config.toml
norm = "layernorm"
qk_norm = false
init_std_qkv = 0.0455
final_lr_fraction = 0.02
max_steps = 2327
Each number is 500 + 50 x the weight over its row's rms, rounded and kept within 0 to 999. Layers, rows and columns count from 0. Numbers have three digits each. The size before them is the row's rms in percent of the matrix's.

# v: layer 3 attention value, 256x256, rms 0.12, rows 85-95, columns 0-255
# o: layer 3 attention output (transposed), 256x256, rms 0.104, rows 85-95, columns 0-255
# q: layer 3 attention query, 256x256, rms 0.14, rows 96-97, columns 0-255
# k: layer 3 attention key, 256x256, rms 0.144, rows 96, columns 0-255
v85 123:491484534527536478440557515547459469398515516485441498559454450514506484429467550513578461527557608471550383452488463530541493590548517500474464451512493462486593493572379509410567458562495525473458426525487489568507412500481536483580419463541483527555520428575413478486517535529416511495514409417517469523543459481550631471592454560562627496561562527486434553523466517591493516448445463471564450499544502541512460511459515504599500410486586518479608489474378446545532540541407559496487530468560529512409504570486518493465484516459502454513507580550524563465547529420512540508478457440529422534532511480485559446437555537420505486463604404556523449518590602550460546532469482515465539440483561508508583427479540518544433500531552471493491596606488448497543464454521514
o85 109:421587484448493532520492482503449497562522499435506562452546526527504472434628513512607556454531523508518511536437554465398518573460489468545501517441519518543602551502504495536510460515485519599463511495586484501508504542533506423545442552495459407431511558406393500494571541512399520606431493510521546381530487410538402469578386477505518565485436490487476454488506489515474379529520486521483568581500507405515490527515567498540485487468526585467533492426486488420574496488509451461490549536463560512365430467577459512532501504562475404410464514533388512553581416520580581458493583456491445485522518536460489489520476490373476525479444464469498525502426487446467423441520497481540549499480502411535485500439573438462480592473495461487553447581515526513504517415386427
v86 121:552539541520515444496589467449450485468510530482467506458397497590411519536508457536404556613566531477460448431569515509471423560539451513550432525505461505461477499553586513546447493518451467451487524469639541526577477537542503483553420558455422541365491487417493513469548494466465508557499465390540480498472527509472504415490561461458513534536485436479463564471496563524476471491504534446453537594601423478474525625537599493508446484517541477447484638497442406484471452489461612470532523623516504519456503472543496526528550465508525542526450563419432554534464417489553465450417538514479581457428526405460480439436492505465453540593540479388522553536542408369470501558560511516507466525491514566471531589557571472518451529442440459455497549539501470486544476495484497
o86 102:497492598446477495513458516576536564521581533479589556441561592516527540429466595509517461514515533510523411463473539429480517469524390552554598493495504547482489444521550465487540432556523475341582486565569502521513507516437486534383509461514554433545500471464555518489500471490484519569456550441435486480508507496457437468569549500526431571522446544577526457533426417438457560485507482485391505540450423497492455393471445387457582400373480542433522496510457418475471409553451475453495530499539600526556512573436405504440537516393476403492462553564584480535525489511563536483479501535477507459524468416441555460538589544536452535510556508573503566540514429509501459449519511533449509489553451432483573511488479466627518481438490405465510523525506451559480447511528470
v87 119:495593503482593500477481477516480514535564540490468525526402584479532609449515489539489551479555503415528569483529492599484441486506445520596468536518463504503606392466547535435493521451500616540532383461422481503527506393493453483489566565523500589441468436506466561489487506507497487480527460463492440607655509488447379565530423517488489576515509468444494547472580521517444474476445549559531415531525426534529456464496475448468446524523403473555471563602506448456571537479450529435514643564493513518498404451514427542520489527490597527548506432539522528478545538527382470474607570559560422464439517489471556454521468586451470403492519538497539443544449445458544499468450476490492456518448495477537589564538529503482411498455447579435517527530534459507451505527448507
o87 106:468450508486561428522484508525438473597469553495494488539451546513489574553409427536436521564514498521556473368449452534394543555467486573495430480497532505465429481426548498536498477442484537452556511429518476534413433449509520603489520515488478412522520486498491428463405475483544446531517470543557613476510478528516453496495511523440526639526488440522534519446564492517521530510496511495513402521478510516479534504508535508571550473537528615485444595536553419561462445458499620547366588462567499512409522571515433450514507482503478424505474521451434407435511482532473588492515441450474517469415497555456570431519536463506458477538547616481493555482500485419563537449517565606484591499489418567526606406464379523462460527597520507460498503520528542545555409474547457
v88 112:574403523477520400497456436571466463554486486586396587567501467510492491425580537412576483510477413509534537560471542469494488450490511425437533445630568433451485551516559474573641422564534519534491588541571461457480466380494487601450511500406585490514499551527512542417513582550578431541492403425554532392529459491571496527547439501532444519531568441485461505454460549510424486493539482502515460497489378514504501483449497419544567485530506486533481495484470517400601516529476483471441495494537468492511515518455473482564434570531405412534561452448447491529475472486588525438469469525540490454515581470519564503478424503504452496492469532544560432480397486496498513538537559430589443574425446520506504514493493396528552497534474576510448576492554490512451553471534514
o88 106:526459551459590504568473488451448568471596521454455498568552419532500502570518544498518590495406557550445516455472474530478556485480488462471465531477453598554518481411518491456501602499441511426471560624533467555509508512512473427562520470548494433455511409608435475455542502540467478567482527498475525597509416507511461499508454537424463571371499639458549511490599520537577519449559477596530483425538486478480504568486596491409606499539554489491517457444541516560569524519506478465497528475557489557541433491484504532513563531475519567463476533533561479410531574513488509425552547367492500547586533520566487516398568574438503526508531510490550481546597477470500507504468542514470448535525534563458461518449562580536651516457393488515409441472476458456581514536466508
v89 117:493507507503567527465496536426457474472534573552470575546515547462517460518570611540446456496542472520499455444490532464428437532527448506571454489483559463554482443371510529508476555522568521443481480491570564420486491455509492509511539459460457463475430467534436496448596511595487463524522435496537564463478381503479536471507546526557460537577493477544578501535574474589583515477523557528412623426522450460552538471531525526477450494521411588560432478483517388522574493430576444510427500540504521445479481369482509518536399554501504503491490412537526416492564514434463636570548513545479479480521413500596523426454532585471443449526478487504463537464397421524498529575502529540554501628444473470442518501459496574489510478578449478413499459483661505484465547497467450
o89 102:507432462541497549567524471435507430547576563517524548428546495618560531677547530456469475470451488456508466508537392503451545546482522494565530499534462552558570512509505506505478543463523473505518496441498513493470555505449521604477538545531459588492453448509554512517523559593495560489491474458453441462564557479517504521539458400389500595567608501543527532463395549479425509454524454600544484493426527516525462543482522455477481493441482527401490607536522489556510553607423514498503517480500477554526517454492530455456589433550488491505510380441443549482454502497515491557480396506521586449533443605528523599452548436407586549548574563505512510527502501439484415492461472523477503399466483573567560459472497481601555422525528536481444545411452494545488598494451414
v90 116:532569449514563577444527550447518508503570563548446545484488561473527464547494553526458551511488426477406503500521472541524495562489555459472444446507481501521434561484511524465457434496463601509456495505495522535469476478431587624512534442478595505491554500536522456468435578509549488509564584538461544390512492558417465523480437385540574606487469547513526438492467521431482552543476501464497629478508452481515472540479448515472584449513419558493588494500599411466519598491505541468465494651393532482481516485490344558509379448460495599514469508512511484505427488553529446425578533531573545543477536469584419411539518539500508552542465618460475524536479463427457479436523489451416509514470471489444547536422549486519487471522534447405459528434524443479558569418509493
o90 103:493464494536482420454560555409560564499476512519507430491551458439521526510435412454448544471428499569501472438431459552564475497415458615420427406482471466471517518497469396488560544366483484555498572514504500436512449493477407439559584519513607469535512542447550474460593568501496529473535501524403494519475507420537494512455562480503489512477457437543508448539545521419516500440495489444535451461502501488518485447474398467477442573462471541552469534425513447457473465526483534478490518417524490483547451544567467446444516540485578458525513382464432585439457526501486459501505476564531468469411477561513610536483443512450480542542574478490449496572569534500498434461389446421549624574571458392490529549510528516461463442560475440405591461418424525499420553570494562
v91 121:416389544490549535526590558389470512469470491469480468545505509421556440449608553477488487464471451621522444444400577505512524473543502562466570571472462501453495482590516463455587551507569519588499501491425525515495507480583556503557366490580572516477432466460438513582520504489380461505517527492461538518516477527494488529499482524493501569513551522484558488523500404436559469503520460521545465555534476508471458442481507454467537528511531503423553515533498532609511512398587527547490482551544489549502518578484598452585415407538549458451571505465530560483541455426436400527489468515514511463509480535515395641407453437522553529539549491551554580467569438484415442449506489482483504564552500525536445546590499424586402465456564469519459490533473466551499499458586570
o91 108:504471456453488430457488553451604459515486518499487527493552502433466471414418543442480412572601487603408441403470559486443501532530457451486620489437517422425452523490469472548449468459500481536493513489396455506556523505455495578570460474490495438471463429501500573467526508475484545541491473419490491513556412396424463557423499448562479482560515471471537530499405473493503436427465470519547549487396460435384502442575574468516516528500447440430520508498363544541446565492453516458449479574577495398468487494477466528431391508471503523466546485420435594467506452490406513453477428447604412510475453445551479421498496518492510544542363464489502465481494476491567498499521407476619460502552428496463545488498459548419477527446451424510547492536501524526444468527449522
v92 116:537403559466391502550481483531493499432561568516577556485430560510517532421533426464413384457572558523524478536422426584500527519459431541537497489434530545508411409458500592531557470437456397514577511522578404531537436469430523435521545450553497580504487553512538538499444525487395471446518473510582446479550575463504445464513514530472529493591506462553439520460502534573537501513454381554472424550523432500475478506549424500537572454506518444489556515500456403570551556483412500458529497507506411455495493561519564583467555552457470524456540515501450488522510452514453514539546536470500447487507494497395466531485606429585591489561584462436519528563517448552415504469562496576560531544497450524566582402516444500496550547523557507548516506481400448479458501530491390
o92 112:561444465448481466420438535499517458546438500417431535459493512542594549578443551454533532522567591540548473559501550524585513510522547494423485520439441509507552493485459476576491381515470561515550466550528476452481479471554468491574438480537474471573563482524509426554449454459504534523513591631516522460532538438485459548551581496513513474462497481533539452472517559480507362523505525488432419582481472527576527425556487507492520440508522440454460500557504504467437479517470463446524517468535521440329527481557522491484550513421459489523337469444463497457572590560506463586433569457410538457452384536490484477560463433480495574541516530497579494495492410537500575573496501439492532417428446438403514533481444591616435527527474549517488495546529460522477574502400452
v93 121:433536508567580486550572494575467466478544537467501545431461553475590520546494451435494506481486531485435563492607579562514502437503452452561505482486517496543502538448475488448468412516486501417564512480423572422581517478558474398536447519531544478501438505401454511574566462446551541598472569549492475429465413468480490427495502542520624425530473491461502576567489484479522544539480453518525467464457507551560483448467562490497472480555429520456450525523434572419522450485509514479469410520430380448432623423504512539425573609535473419591549443446449445512492477530561477517463462561460541457520448532602556482525443526502405433535486516566469564447510511493483493515476522472539559561580538500460521627641455503490470538487594564456484526454520544444499610501506529
o93 112:513455456532453554514480541478451480522514479522492517478532483404467470514538545491437444480434514415507549452472404529554521441567512571576564483555509565503571551533574520506489469529426487571583462453502493482504500461446540575508499374508550435398497348593522553488484394503558498443539431507452565501469498515601550609447454515514460591435528532512461545470544439483423449518486571536440440521500453491460457455429527416503457537433468423420414479515502474539546546495479420488496491541587461483448515639382493456547490413580498447473569451459591533490409459462443500506533563590460414393495443538420487546445493513553539485545566538475396465443539532467495473511538495536511545470505482448538449451471537465455443447472467505547467522554529482432549508417454424
v94 121:589528552543534494499456490493515472559517441398409486471556450534540540473511552452431482617520455506413579557513525502585403472499465548525537616532490513452617513535488494477468671496406496474544620456498542475558471546531448574524480497590513508458575488562498578531475523478471492470503466499509450448448440544442523565446492501473461574494497589526496594549499469506548533431467475439458636489415424534547455521469456545561485411440518566501485520486542548578483430526574490421535466525529474527501471461524563489486498500564456503559406409585438500497614487506418503539452508496532445384478449552504513519546417512431533531462489477562573475506411444502483465509386507551512549377474501524442440532455491520480408449547533496536494476514445542547416488449488514
o94 106:650521460530507600528478476482547536461595488422511416393526530417437380452438545491565393537448443515500509536472544472573499538542560516553527470520574466414460482437543483489548609500446500523505444436480573495451582422513513466501468625599504494532533488562486450523499620554518397478524438526414435505491476480525582498503586488538549533476516436535410453527518538486538570451536506471496537517521512491458607463532470511542458469542524497476507369370475443404427550601496599542469483500572469463498440468597492441532521461556499538516516457568452480496526461472419598439493533513472509501472517525509502506465512445625523471523457553570598479473507511501504522512536485491489548521423512546562543423532541450543563525528493511450481536403487498523469510394472486
v95 111:423570521543448443475543507467578567491470513522528547597528507460559539484473424473558514493438532610444534511424503492429525491493575482414498402468525529528501440578480560566491535482508437449535538523459522434587462442474492610439482506450528485541382402517536470566565486440493442475450371529442454426411586466489379438459548525512525430459431573389476495543507458520515426554516447494569493463479507468498482445539502496552500549439471565502523555505555500558453545478452502471465415516459454499501485593485514516463460545461521445532584457380554431513483464502574453559651564505461567546521540557553488478539417531572564493432499488441478559459443499493559463572414468523520464469492413457510531482397485415526453546561521483474603451495486460525559498509435503
o95 097:478425455558551462507531422522582496466548478460515439560528439480529544492511465459480510476424497465519552462497496559454481467504454507411502527501498489424424498545438550447430413476514505530457519467560509532530479495520502484469466532558581519415479419602457569459521484525506472539507501487494507524420484436557403431399535473576506457515483433505597464537558540438517565551470484520489497496458393465561491462535539412567493390450465524514410440440493495537482452450546433470467451526480493573369496534452509527423464437504554441596423444513524633540509578548438473523489524471610446445479441501504466492460460449462454422476561431576452498505413457397571517417492429479538406509441450440459441438447508457570563608445598560423513479498533531415406541530494468
q96 086:512470454435446459486473419472436481478449554576505503531515532532451445523490489445542466407376471431521532528590495470432554501546442545506503560465541441433519565498411622538487571591496445520524479480551410437377500484475510493475505484482521479569515525439515495525529421503595503521558492533540504363543560464526504455473535508519516429447543527613437559424544492589404509467548520460485439368432448507535469555499593491462571572444496540561389509644515586467492446534449496444565545488488541489471510486549521490522522496420545457537461542487677575450440537553472488461428427530484487471505457568446535489444532506556570458492489424530515465531475567488414467502466518450567446525470524524496554488544501529540509493549496585493590511470465545406449512524475552
k96 082:596547451582454475499486472511506517516540421528513387522573457496525556553560575385628571592487453495455452423436482481510484419464440456496568495482458539507476521558428530504413584528518553532527472448492501457477536532450521539480458486585507614479492462457523497486545435455520464443519572556507487570521479510560493602484512463534534509507534479407488427489515497576460483422538516532569457524468452500530531508578535433518525553481561560546449547597490453512476540575449439517514494486472578599443532637533522567535477464499425517529441507572551483430574483453577519501579558495574514489530544460590508521462518588567429532516461463431504420434444572447458601477475544475402501455494516508525436507485523445331511509484492490500554575548494473614574586507477489
q97 091:503513458465485504490574401513521488479445466495440546555590366504447508533479502469405585486557460476568526527524526415498643449469500455525489432497524542557515588523480434502476474435530473528450501444558537496489496503543483502508623588515517504367436600515493573496525555539517539504488451547596545490502520514549505480489570528491406558478494541597472483418530534467430523578518503565443569491457469504492485519466448468508549532502592516489441482496466541500545475522538569562550575444459491518509457489462545615456636561499515500496531484466502424577490489455402542620548541530538480582414564568573519547411537492488430511458511428439441568598453496515460574535595502468593493507424494480461414600476505474563483455546446511513441498457556440489515433463436420